Part of a small language model's weights.
Size: 10 layers, width 192, 6 heads of 32, MLP 768 GELU, vocabulary 2525, 5.41M parameters.
Architecture: LayerScale, capped logits.
Each number is 128 + 24 x the weight over its row's rms, rounded and kept within 0 to 255. Layers, rows and columns count from 0. Numbers have three digits each. The size before them is the row's rms in percent of the matrix's.

# layer 6 MLP down, 192x768, rms 0.106, rows 0-191, columns 0-63
102:146115143140110110075146140089141098141159090166095162127151131148121114139176103109138115128138122133130131142133126128138138134132100100117173155137164119160100117136137104137151163120107123
099:133138131113167143142136137116118110131135148112136137123112126141175081173108102142115166149092115097111114128087107128105118162114133161172157119124116107130149119135079128093108104128158145
100:113150155169082137128129149065162108096129143136106136166106116097109081113163128102130117151124143106154086085112138122145108115131144136126112157123131146147102144173137137183142151088150154
095:124145198152192136175144139127152102156126074149133122117136129143091106132145155141153131131157093148126097091131099087183118145148111121156142142170141077145098139108127101071116109082137114
107:113114095119104093149135177092145143115107160136134118083138135130138137115128168124126123136145175107139174116161138143147151162135100101105112155151130093136104138070170132114092140169121109
096:131115166104125098124129079114160162095176150129137130116135140136121107149147124140109132161093131199139080122122149063142117111129111122164135119146142158147109172196116117100134137114146121
093:081113136141152160144114131142120081096096077144113097142114121138128115047147150127119132108176138136089152127163147135196134145102125123100159103164087147187097096103079147098075128157118122
097:114150146116139116112131188126116117134084173119153143146127104112136103095141164105121128108120077128164122134091099148162131051149125157118121091094154085133118105152129082143112127123057105
099:152072122115113115080142134108124141118117122151121170139152099143127168175175109113118129115100142142159120147151126137099151100106108117150160115127137133125123136152130115102123095131087140
103:054108127136123134135138135092109138094145102142112145129101092127147113059171128109100086147110108112123158110138118113117080090143162136111118110133116149135136055159123147137137153077165102
102:162105177151165110136132145169093137150128150159166128121135102121189111112110124126143160100129165173133086087157166069109122150149108170119149134151118111082083152155113112105142071084158109
094:111145082139092116131124150115191157105120137101116165123114111145115163086128134107099132148126148124108165120128132124113157167136063078111188148132107154140106160130131103061215093137088143
091:113069139124150146129132145095147098125135138122119169123110127128129118152097105094135154115080135105097105108142151112143114131145101124133144123115126117100141138122146136121133146128184131
101:087119140127161125136123114152126135153133141137159127138126126103154155175169121110196148112125121124171077101123124095105149146146165139154134142148172135113142112107121111129122102118167095
100:118162145091192109120091167121158098127131106118136138133096187084133141070094146138143095136136154126146133109150123125149091178094071142137123120111088171193072173128114124086094104137109104
110:109121150090123147116159123120128124142142146097104140146157139121128094131126124147101113094128169141120138123117156113066108116156171112148151101116148115104102135087137140113110126145128136
102:102122155138143174101102102120123110086168067173150084120112149101136164163129091091129084114109123124136139132123110128139121117122129142091131153087146168134145069124157165179158165109199166
099:103118126090141163180112161131094162156108084092111152127171110146116117120144126185115136095115128120118142107172071099142124107128181084099153146111142109120097120098090141063138104140148150
095:103096090123140085149083160107125100137151130128177134124113143118136139160108132145109113138126163099124084122108162095151102176168081095120143118138092120151085139108104115140122148161170149
102:097128148149090144120121161118138126162094114149101147138142143124147137132120116139131108142053145131116141169155125126103088121138127150073141088081144127132106148150129150108169089110165149
104:119091175111153081172101098092103137125118119117146088157197145121129164138127107098125150119092116134145122122098108104103128140114135172134051106121133151096145095111147173103134112138116138
100:152138111090146129170175117101095143156149144129081154183098102069134123156137131145113124126128126095110150129079118141118124177159093118111160109104133124086136157089142148108121110139130108
099:146116116087122101119133147135062115118138151166208109136137110133067106126172132120112135125138072135110126163076051131172095095121147188148103132107145123124100175147111105211134121078132136
092:116113137125114142144133087126057121098120108081132127143112107131121164144095138115127097146137089125166150153127070130142110118123117157136163171117116120157124100132135117145120158128156191
094:165102131129165144153082094122164138121144133109164060128127137146119120153098135119157151152114173092121116114110107134123158096093133096134124125127138119103112141110115111137130153119129128
106:131176119114135133108070138126134100070136114125147111129083136112125115142060150138150125114154155118112130117131135139134121151117131119124091154127130141128126131153180122102146130126103133
102:157111131168127104092140126115118120108125145171185113111170113135137093091116140118147117125146137162138139090113143133119116138115146134095131108151139138123142138130117101086105162127118096
105:149090139132106152130139102122159124099134127171136135163129117109138107156179082085107122139151144119092129143136154095102137123122166105113184121133137120108147122163103113152142150139121177
100:147141140124124094164114123092131118132178131102115102130154136098139130158104155113161134113156137098121142093138126131120149173129149120155117120127104105116103129097163066111114125153157139
098:156148161135117151087125148157150138170143045093117141123134135149157146093129131162133111130085134110113117145140147134124137107133103087125082124116120093142105106094111139149140121114121094
101:129119137151141138154106148122139091136127118152134151155094124108148116147093128120109114113132083114091122167126117152151102104146152162098141142123084131171123126123140110112085123135097144
097:142092131094121112162148093132145110111112146114115145125137106118115138115101112122094094158118109147173107104132112152095124137113115134102131125094108134101126167112197108139155142129149114
099:133139149134157094089143147123096077149104112146104167079125137151107111106125162111129154136118111073132131133119138136102139090120092119124152094142094143115154169105124111127108159127100130
097:109106140134117130080156150072128157132119132106115114145137071149139104163103095159115149189111143151086139144138105101104148102133135143148139147156107118166145133112163105143160103111158163
096:155109132079121162117139136107101174101153130119083126115131064118124166128115136105108117146128162161134156111132101100083116184119148110151148149092142097118150119107128124152105127135131101
107:128056122155100147115146178144134100123126145145147143163107122131125135080146134165122116148131145120118162107139085157088115132111154117128140109126111138102146134102113165108124130190150141
095:106147076111138151114153084129129132139130149159115154114136129142118146121150149102093131113121084083185136113107122160166123127120147108139105171137135168152094153122134141140135104128144129
103:125128145168126109156127122119100134105110144116126068161122095126110119153112169131132124130131147152127085111107133163183119121118127129136113149126147149102134132142072109116099083117098131
098:117141132102086086159159134091110119102145179105145105098121096131121132146178165081134100143150092110124135154093118123096154151148076174077122134141135127131154151169123123131136164152134087
105:170135099126074141151098122148168118158103116102192106135132113169113103183142074117121088111113102156136147105100147146119082119173134133130135134130160116124181161142138133115099129139149162
103:134148121102145157161128141129097128123141123145110146113142094132128125127129175129161081103126070072080116094127129078126104144160081134117098136138147133102133178154121117161135132137127165
099:118150106130138106106134132117145125134141175149137128119179074118129118146116109151120122105138138171142125179162128153111115191131072108130178156139117113127119134102117120144145144138121142
097:140123154137093130117108154101071145122146099159114135163154157131173119126167189121101132110096133123137134140098162138140145100113108098108113153099138112153126108140119111125148125113139110
098:142128128180106082123157147143118160116086114096104124128122135147142135110145121123104114130125164128141107141132093137102137130144154140145133141095127103142138144149103134189145164135128108
100:117157138090140198148140143125131148071085144138082107101144120106062163146117109106124100100154139096090131175147166108109127181175141120124137130149142075105143111116122134151148118095121092
105:118148070131135137142104119123098105104166103147103104088108136100149123165113068149116120142117131094132119142128144136101116171144100133136143134127137138091121148139103118094120111137167163
100:167138122152085143118132118177151140125163155128119123147153097162139110125109119130123086141120123110121152083142126170139122171092158131130099174139137118145121082065111151150148138087124132
097:140137135136151100145115119167124102135155165119132144140096118187114086131144171182124064121134132123105114156121136154148103137112102111093113143116141122180149096094079109150119136119174131
103:086103161133124117128143121110112132099132097167184163126156158155153144127172121108114145120165121128111077107140168149117168127146175088135137109149108085116099126162115142142121160112127158
093:120149088128123099140137161151129177129115149144098165114121093136107133135092122140125100126165131126094182157112118157134117135091122091082112148096118116147164120094125144116121110116123113
103:107133127147118120137097143172112065087126158133152158126170097137148150133139108143134151139134118136116162103083144143074159139147115160141080155130164072143129110118133136107107114143133125
096:089159155190107097137139120134129078144134131152087084120148102145134134101136189149141110129112145124139142142111176141138123115180127102141110073129124155124156151127161142098113129157128121
100:131156135190146067103142160146129158124148093101158173121182168161106118094101143142173168141148127100120146127133133156145151088109127098137114142112124105114181132115135136099131127131136123
094:125147085145102124152107162136156123113161109153117110139132185142124116117145097142138132166115108082106129138137136144169119125138136124116102172093107095125104140125114136146156109057139099
102:118138109124092127086123111139102098114136126166080151164099141177109136084112134155170101109149107172097111140130154150091122194131099124135136138101146103134120143140120147144146115112147111
098:113132133154113103096143138179168150187102167125149102142134122108129133141130150144173115096159153119128143120130149081168147101114126131130118119139115141082104123139131117107122133170122140
096:149141150103102141131128108125130144209172103125151122104067143125142150132135143166091148096132128141163107105084118099113127097163192150112088150138133140096143127136139111159128118128143095
101:128125113154138054186125100142142106133151125166126131129137129110166137105105125150130131122159137115115099108109098134158147180104122098140124111075126129122111097096142113118126125116124158
106:080098146127137095145129132172103140134123093113159150087131149105132134111107106140153112096138140124140145138099107143139084088132123156143136157094137128129120103180169098155137143127155142
098:139167115132158177123115134154122100121151134118102144165121135140118138102114142138089094160124154174109114147109138115111128111121131127124132157172180112143153168149142121165144102133126127
097:133080108103138146163045148167134128101121141121154121142157147144118114151114113111087135095121103153125135157121133142189118160090154195108114166160168157132114119056093137126154101108132155
102:106155140113141111127144169111134155126104171116119146152148105093135126100146193132106160133127147088118101158147100133118120126161113101072124173107153147123092179070147128128180130130118147
106:111100095127191140140130127137117120088117082136122147172109102194112149086110108153118102109143124157161108149150138137154139131111139155118139134128077095135107101156069133173138097128105136
095:123106177176117121090148138158102184107115136092136121158117170120162132125155122119154124136105123148117128124122105133168135063111121120127116167140139150114113125121149148070110112139126144
104:105143155186094122126144175133133107089139130145128118119146121120074096102109113118187105079152132166126101144164109122087090175142087129132170140113110096115162104141090117139100151124108127
094:138147140087132150155140128141097156139114138101115083112128130142136127114154138145154138167138129135115089142160099158135105149116091158127178156098152101161114168145168140131130120094108125
099:117103130085140129083141125153126143087128147210149140139069104137123137123141091177122120153116130156123073160163146099095121153096120099145123135121109117132121133169153133171110120147106115
097:113151103169108177103099143144157117125133160137169132130122130176153155150163117120125118136112129102155137160090154107088161133120123157166157111134162133120124165103117148141115087098114086
097:152107128146155120080119077087158153124076146161113183105130095113108156111154129163104098116084131131148117129138107146130131134179099139157161129134123097155148110135178108125125139109122160
103:155161119100152143076124124126130133095115125134136107089164108118111107138111135133142110132157076114111171108156120145144140102134118122121102112126116139134179148124157156131106082133120113
103:121102137117161087070124149125145102133128125129144113108101150104122139119170130092103105131152095078146093131150116124061138121098143112119139142146143097109101081102105116084154131152141119
094:114134151132158134171128104152135164082140151130121121121135131096090136164085095153106111142141098152124141152100108146126092127134065139129092136098128151129092137128097140163124138138123150
104:119119132135105152095157159136158145125138148090126122128102144172139138086071114109144077098096120096142157116158125158099120147114145153142112119139139138113057130102118152080158085123144082
097:163121136133139122127118188086142083178134106145151136113152162137126127130131154105174127121108157124114140137115127126118126123132163109108095093127176152122157139151122100122136107139106109
105:145088107090151123119131105101151112125102175126141162147148133108118119118088112124159110142138103137164137103131159134161130095121151145089134158136099103134103114114118117141125142114128124
104:153139136116162138172149158115123078121146138126147163122146098088155169142094107161124146140121135141111110128114083103135119127112179135142141103120107129118121084123086077154134119140139109
100:173156157155103103147097108097144110107121103096101167133108140168112157125164114132108176147179125165115114121148137117096117091135119106098179100136133159179148110117139105132163143109114107
100:090137154149151135126168177137126145104117105134159113109085117102121144141110088151129135074145116115115115176153165164096109141135116124158152095111146160158151085129136128109175166106140134
092:144160162106143139077164143118136151137138139141105148136146134111128093160135073163116143156105085128146127146133094109151087129147123093148097153144067136124148145166166110178128141110109109
104:169144170083143123120126117129154125082124142126169108111111142146148097092161180068131130122083108084119142116144099130137146129106142126143119120136112138106165129123112169116143138098106150
105:097160126098127143137112122112177173136140164131120096118156163131146154114104176148143121142123195172146143130115149134155136082094134154120139115145149173128115147104109144117113118105141142
101:167112138124139106145132141131123086087167098122180125116125107141098112087108108147162075124114113138124144130132119155157154108157134146110108135129145159152153097144128129089147148124136112
097:104155138124155079115087121146110129131138108157100123136156136102155121102145136149176155145194146112155142129122183134167117165149162115154099108087120136126146121124100124118123108138155135
097:112151145146150139120119118126123137111152154151085089130127148104156166164125138108144152140144110139163145105070140132080154127100141144080131092108124106114134159127067093168127105096153129
102:101087136149135071136141192104082103171129128140115143115139167118135123110111107123154094107115174120104196109115163101138108115141077123144131076098124102170138162132093149126117125102150104
105:089120129170140145141111086090152144154106130145161139212125115100182119167145158112128139112136100138127094121170097146148140135121137116112084156139099141138128104121136117186146129147118161
098:139158163148133111119146144107153114134084131144104113125122146123124124121111138150152126120125097136129137134125097162145149150156123113122112149118166087156174087135116149176165122143135135
106:122141093116131168103118108148097114127188130120121097105149120168129068134117104142144132154132112124115131102099143164142105117108107081146130106116107139091174137163127151129144132129132123
100:129117115178087095126150146115152145102091158123105113114138151147122117153111141107113135155105116098119119142099127129125159108132122087130090136168091087148137118080146165065144109084092116
102:154105148148144128127147078103123122113114107125110084141146103151123140130103076118121152177121119105110106104174094130167167117113100118099170079126175172133131088109142104149096128124121154
097:132104140144167141119137164121122133110075126120117172126103117156175151140072161129099139151121153145109107128156125129128106138098191132123150124136144161127126124140113118118114119141153113
104:135117122066102153119094138097141105105113122142123097134122122098132071139146124090119131091109085082118120110111136127115139102157151142104108153163165122124105144093113190072141135143150133
107:130103131144096085114108199125118093166139090160127129116104133093121151116073115148183142085117152119147102120117130143135131147136122149112115125095143131151140094052125131078092174131127096
103:120159131114141080142137138109114133095115151114107141088113123114160121138189141171124108123154122149143108129130098109067144129122104184099151113153175166154138109131130112127126147145171132
103:113147153147127159119154079150124146123148085117092104202140136164084120138125166110103112186171139118123142149144124109181136149114128108105068136094114133184159120131109135163159117136107169
096:098118081111122122109119139165120116143117154151121103130100080160160088156089127129116129126109121163126149119154159138113117101111110146086109125100146152140149116119099121158131139183097115
097:119129109109150139131106132141113100127166153137179100112164103175141144097174100107153142126133145141137118142142144112116134141132158143132133141133098115097157111115074161137175133151096130
101:160185147094126141189130145185119116123147173124161134176098138133115143113121146108138120116102170086120155134164104102104153135120133109128160149105120109111138118171147167130146121153148102
105:169103084125150117128132145111110106132156127160112177138109153109116121104095122130162154091123123151101125128132130129118142086100148141129124127122121120131148098140125141162169113129117131
106:112164137140149113107109159139125135111162147154118140168136143134150155096115132146129115167139071133125134153108110131132158121136113148108073123099151158110136118114106096110159151112149088
092:101134138085103158153143104119146141166151139110135094148151152126134129115094190139136175119112153147130107104135094139163143118175133123193157130125116143130094099113121152177101131115176139
098:106158154130139130145109153168122105133168123114092114074136137151122158116120141144119124130126123106141158153104115144107136109143185126098122103132094181121114109115156137103123110128140097
102:112148100125120127125107187131130137159159090144142098133121157149156163061085105140095158118121155120138124101131117101108140100127130133153161144149130128130095131147122108171131119127119112
097:137103110108123090129160084140129111101074155119113116130168130155146122131153114124158100163134157145101121136172183118162156135164142119117142101114168152172130107106133098117139134117127123
102:131141136126130124114114156081152130117120092169151137108087113126168140143148160141130108099112129115135109082101082153107130131105111126140150141079163078149150130086159158134130110128121136
098:133094148163115127101147143110132126100147155119091169118092123151145126118094116177136102121103103116123130134134158156107125137141122133146162117084151115129126089099114134139130157150165146
099:119113145147173097147131125092090136138124126104106112141145103180087120115149100106130119141138141132148160147122126154166148114186123070160106165167125152129158123089079102124165105125136096
097:130135126075154113197114102114096129153163129138105116158193115091136151062132122118157142126117139139114132136111087133122128162128106147119151148107162115094112155122107127141138104116125165
093:141116131157142103104107119134101104154137113178079118139156173116119110130139141143099101138174127125116117129146100143142153103071153117142141084107106132072122129158100105104146103100115153
102:123088095110133118122133115074079140123127132131170147154128114153147127131122119148147122114116141132143163104132119123157127163155120124182126147141129060180107108119126139115164146105141141
100:130130167177165111101170164131138115167131141109139130141112112145157165155100089134118110114173163128130196099117120122119173116096130158158149094162145080076103114127102086090132086117168153
097:132071160140129116101139126118120093141112164087139123158125125171137136128144122126137123106111163130122131136148124095137131110105173120174160110170134125132134098097134156142149121146091137
101:118108153149122091154121110138113134099089132135142184186119131124145117155159122140142131111161117097146121109106146173165120161129142097137116132128128140135156098094085123116118116161141142
100:132154119166163119132140124137184175125150110145131122137108177133130146141131119123154102128140127134150126152111116110140155145136147137144162113121096103094169123143118136124159135080115103
098:127116124090083088102116116160111140126114144133148147124141094145107132104164132099155122170150175148106158154146125134124153145136065075093123128130145124095110166111105118144142120106127167
103:134098129101150070145130098122088150117122128124107118122125134092164112166140095168142154108111103150110165100123115132125160135125129164081123087137099128120134130077135124016127119129129095
096:098129087108129123090117157154108118145114111133118121147139130082117150148060152116130111108162155082093147115107081165129141102164108136154118129149074134088118170109091123095127092130150164
102:120162121149143139186130092145170123087098135103126173148149119157107117100137111152165115139114128172159135097146127113114120128141117119127124140146103088153121129122094143131123115150151132
110:146126129100122136109130156094168139123143177102131139107107112143155119124137146100111129124124098121138151125161157108123088124149142126148091133150137146137115150131128142162134140128105108
096:112117120136143131130145123144198120124164157151159132117136132153106189166144091110146117117141153132113141145160147136087145131120118093135160142133140128078126122160106094146114147123137158
103:139110130156136150168155127126129130116128166111107065110109111169136106168123112181141095123135115150141103123153108142099141111121123113126120114143144104097152141170157122163089109130119099
094:075130110135124192106132142109129117093169097103130134113112138150151130142116172109128107140111117150083113092145124108140135115118128130163136159130177084126112107170149109110140092070146137
093:096086136129115106096114137133087178158068150108114125098131144178109119118150136132133085126120127123126078089115138124163131146139137103118110159116139139139107149136117115126106138120079144
104:147104108116161063115133135147121137106124170109184113137132134097164109155154083137127135120149113183117123131135146109072116125143135110134111102149131147133126144105130128161092133163101122
099:104161143114124150120105129129141145107091136179157140152127144115134148110105126094115170154109124180119135127152117099101138112099097157117139116165186072147157134116143141113165144133133105
098:133150122134148125138132137130141177134146138147101116140103123138123095151133130120109143141121136128096087090086103158106098171130161110141141139095110126131139145116133125109178140103135122
103:113080105113175092123114146086181143096118109144141104140138106114109154132140117068149098145121121135118077109088153142131142216116152136118117145126151116087107157115134130159105108113129124
097:142108132129106144140120143082118112133108139109160086157139087125148123112153169110065143169170136133119107174151133124138140114125101104129153116174158117171128127152094127146153132124143150
098:110119141129174126082111130155120119087154129126161112084103143118166118153124100147152116153118166112133113103070153141113156151142111137167161117098114096080123124094122134094165153159125103
100:125144111122146173131126160120139123139129121119140105106093148079147137096124109146158152165090128105108101116186097094148136182120130135131153101141130110114148138084134127109126108142105151
105:122125116101116140132126117164121135166127112121158115104125132130113106140140157119148135128129140149123134124145133168128098095135127144110115158098090118112121121170129135175136140146052114
101:145132124123122114150100154157091084136142143137147164124131152130109153120146129144137133061111109156119140137126124140107149133130103136134122124133121132104127136134101120208124130118145133
106:130141166149113110157110099148124103169138115101152087126096117125124114098117168098131109127090113134142132122145101144156139106146134125122146133135158144134108112111104114186143079138089136
098:144121116112129126134151113132143163113146115136123128128118126145147125118130160153127142118175090136123129137137101148124087086112178075130131158153153141150132123133178125172134140102133090
101:090125107210109143147111110142158133148126121073169105115168138180174162165121127136124146110124135150116083170128124164102135109080168146144123160108163124134149120142110148086125107098123102
108:122112124151111106085144135135124144120129154130127139102129077131165127101118139132154070084144128117102094137140109111098150105113146144079118114134145109156114127137148121131120063130085136
104:094157152111114106070153147121151116118134142121136121128069140120110097094112146104114119137094137149138160173114113120085122127167127092149131119155070115101118121151132124144162100133146128
107:102126126064181128140098146172115068145120145111132112143121147083137105106134073114135132149089118139138086142166141128123116177152094084147137092131118139136126144176138100125120111134119146
100:120096113126176117131144111124140153138103097115179144107134085166138154129126141131125115139137147109129163163164128105082120090112122109098158088131145156115143146129147127097120088167098130
101:135126141157148158159158157169163118165113132108103086119113142130102100173138131109132156121104170154100083119132115096159132145127114101133120117134079100118149097104158119149100116112150127
096:153135119098105174134135124155133129117153206101110149124139126081113143148098149117125158118150161095123100140140117101165132125096140147097132105150150143119124104117194145111105145128117120
101:106147137091144142171136127173128136141121102077157110143091141160139123116127049165180165104117117122131165101127121121119113130137150142134133134138098124096133112106152151105144080122122085
102:095144117118132073104126138100160157136105137130155090083118119115113109129160111137133157145136122098137101128143139150103103160118169143137112102135166178128156104093142162120119117075135120
099:154089152143144111104145093125115107133102134126115134100138095099150095124093131068083142165105105145127118180140121111148105087106139122118123113139122131132102150125115134166142126127119127
093:129120077146159177139138150123143121114156142152129100125139085127098158160172148127081086120097129109122140125139142118101149154106115110137108141134131143128157155136117121119137163173113122
093:151105151151128094173105164093135137107154147112114127140132121153140111068100153140147143124162120126125105133139137126114104142142121116128126119151127146114098158178151144186121099113148101
102:120133129113120140101107132178142137134137089142126163125116135140173129122102107137140131142127165113143187150116173118129126167101128144106117137111119090133153131148126129112153142136145125
103:150106134119135117145133150144069127081123097130179118109115170092121162142117113133133174142164127108101151134144071139116097138073123103116123128117151123134130078163155130136127132141069072
101:129163119135112090145142105115132137130110144071097147121138167162150123108117150142126147121184156120125134073191130146129146116097096145123157139112113155169182095126144120117109106149158129
100:154127135120103123113141119127127101134148123127095139164102146146076123128136137149164119109149133125145153101142124148102116164141163114161127116150119148153111097074154168143156091155158137
094:170118115163131095118117136121143141166147121105109100131142122177145098170074102128148112152122085144134124128149112118099135163139112116155109157108132115109153156126074141127156130094105106
103:108103120112142125139099150136100102130099158131136106134155086135149138092110127103137138140125132151127172116125129086118166112111114132132107075159106114095119165180127096152123109121111128
104:143125137145121096149173138138138150102166149174145152135114110090159094127117162121073143092119095077123097100118112091091118133104123105148171126130107135154116093136079074152102123150162152
101:124106130117107123132136124180145102135131140148158087232116163133174119121145143128149134151081143117150071146134160103113126160132142105101115081075102100127077132101101132092105119144117144
106:119091117089128138106125144152132108137100114131166143147131109139118094117107115118170128147110106162089136121115119112126103131057088165109123143104147085148083135146131066134126113128103170
095:126142105153095092176087142145151154101101106130119108144174116115100157084107128113093094105174160147095131090115130126098152143127106144116129127114134130169113115132131119109116157136118111
094:093138147121174152150125087117151165125143171168171135176112109138103122130136104133122120142108166146106144083110145092146100161134114134129131135130147122086124127096127130137139124131129147
106:120154103119124128093169081104116107127132155131124159106087096139151088145135163112156157158114115131126121096128156088155109159082133148131134127083154106144116155100084097078120133128141102
100:092123085147123142121096108127121096147082149183153159124135115103096162122130133148144094104094137099146132191139115159121100146164150168143100106119100135124147134118148142105101140112130106
096:177121109153169125114144063092164154227119116124111134130127116116124138150186148106141112118110105117127093142183118144138126131124088125102134101127121094111110117138155129113121114090121157
102:137138160126102165106087115134166195114126188149158136117151119142090162168127154150131168117111157106115130073149128125138127142107122138132120188140127120158122125125129097146121136133108135
098:111120083095135149128124148111139119101156161151152183169119122120120103140113124120103124177153123116138167117140139168135150078144090128136154101132122090157128135179142149118116139125152107
100:133118124134135140180130112161123119143152088152167087108117177123126134139134107125129139174098111137152124145155125109097116097142181129109099125150143075124099188128146158144098070134114157
102:159137128164111146145143140103112094128165153130109164077150144134122110168120164133093145100139110121132184131135129138106116142084124095127100089161094073125146141149138141155113106154100114
100:138124109155132125167129158169131133093133109138099109080132125088095147141131093122112118104138173095149183138111105150129140129175148097143135121130160112098152096172120124139176177117106125
097:138135132110096094156121147114110118116100086144095121129154134124149109104118142136153108118174126057142131103165106106140116134078075103107132148109128108096097129113148161116113124157064147
099:136118170084158073127128141133130088146136158120124133152118146155109169121098146096137105145118143108109156136102152115132145184120077132161061103117121102130121126108147144121156129120106089
099:141166104134124120101144121106136108172098100136156122176110144124113117114136114135075121156122124132139124167123123118106163165115044134137123079107149085138095131137138148171142100122141157
102:135152148149156081121125105132118136127142156121159119152134156143139122153149124109112041083102149132128121144106121160116184109122134140097153083079153130152112128106127114093166111155112140
102:166140142147152094145153119123127068134155161114130100145128097151072144153139171117137147121139116120128109114100106059084130126120136090173055181127157157108152118144133111186113145116119123
100:105115091139103160123100123135110125140141096182162146098178155101102120114152131154153105135075164138099136135120110125122139102131126126114127132131130153130145130152171144115150151116138117
101:067149125072125148115125084129166134124120163174147104135133115140094120133172150130131106136139079101110134106138127109132118154089139118111129130130125129106176130126157148128123157125114155
103:116116146092120133116157153125116082090134142098138153106119128166119123058147137132154162149115085162154156105135091153171134114124150103099135139144121189129118141148146159174152145122112113
100:103093135130135131144123135154139085110172110145118156086143150168110137142113131141147158122152143148093125118134170102124149127158158159142125144150080144119109144117143160142107148124131139
099:177151114130146098095182207092140093131160094175130161112131096123110131090128175169119137119134105109135155152125158118091128186102077081106153132098136158117113140158117119112143127104132117
106:093128144172076094111099155094112152107176147153118128161145140133075127133093156112140127079106166156053108157043144098141121101158127162113148145094121123165138162133127123130138115109136126
095:118133130107104160147135126147136138172151139153128121167104106097129155137138120144139103109078106106173184120084139134094131126141123091153137130174137146117171108134121161133132147157151123
101:133146085165143132136119120137159082141123118149141123195113130135079108104091146152121146116143110128142099157086106142138117118141113138118082110107115128119090147140195089164115098122162123
100:137115168142130143166133131121154129116151113147139121155148111142125130114133147140115124111108191120154114126104168107156096188129097115144133131135124131146134097125113137113137129090161157
100:117153106130114142092120123149103134091152127098143111136172113121138124124113114160157110133134139114114113159101097095151125140129078121150154135104140136170142115090120157075097182144164135
093:147164123101132107156134117122125115112158161095093111151118136151183140149139131112142177122118131162105126104154145104126126153125162163136165116072148140107152113082098129113126113173155092
097:136115099125096120087135130130120096129115168104108110167103153135119138154088127122102155140098145115125113105113143134147130092137084131107137170121150120090118120139121141114121141091101145
105:149124135089097146162117097093162122133081177155127122080146117110113120129132127083123121117119113120153123080141125160114134116102121121146096159140104105111130103091122165137151146079113123
101:108145136151112085158131146113114115137117107155127169121140137131140141101124110133168132120142143092171108107089147110146140149130129088134100154154093093154130128061096172117137111120159100
095:148100189138131109143119138125149076117149075088120107135101144133200113164161183133144116153145148130145143150165115103115161126094126104112093112142153124106132134119131117144110130095114097
104:104135133178133139155118124128098095106157119130102150155112116144129121084166130106161154140139108133117149133175121110181123087177143157164112122122088155146142149102109122106114136130140125
100:121129144168120128149130152154094122096166133147109133139118144150130150139111122144169115104101191103127163112143111080187111129122121143117129138139088125145123165064110123095141093119121113
102:125124143140149091121117105052168163139134100111112119113154133087128120111117122075119088127118114125137115125106109150160169107130149143127144117142128133095146128130112112138133138107171156
102:091090108122110135121111126119159112130144150121154112144126144160139093108115130120130092128116126119112137089164164077109092122129131151099129085124155168122081165130102146129163148117138152
096:162111117132155141100114170087116125142110155151094160108123083156121138127091113104127140133148115123157109172129114147141128112127117140122124176116155185116174119150124113130173152112117103
095:150144113110142192125095092125089131117149140104144154150141182118104118122106158150126139149149127129137176118098127128118118147123114175127121155103160126109128116168161138125089145171139115
097:135143090124106155096144140127118098102155137138126133143124110188103110098149125182084152132126139125148110129164134118116130124082109120152178178100126125114093147137168193136115108095129107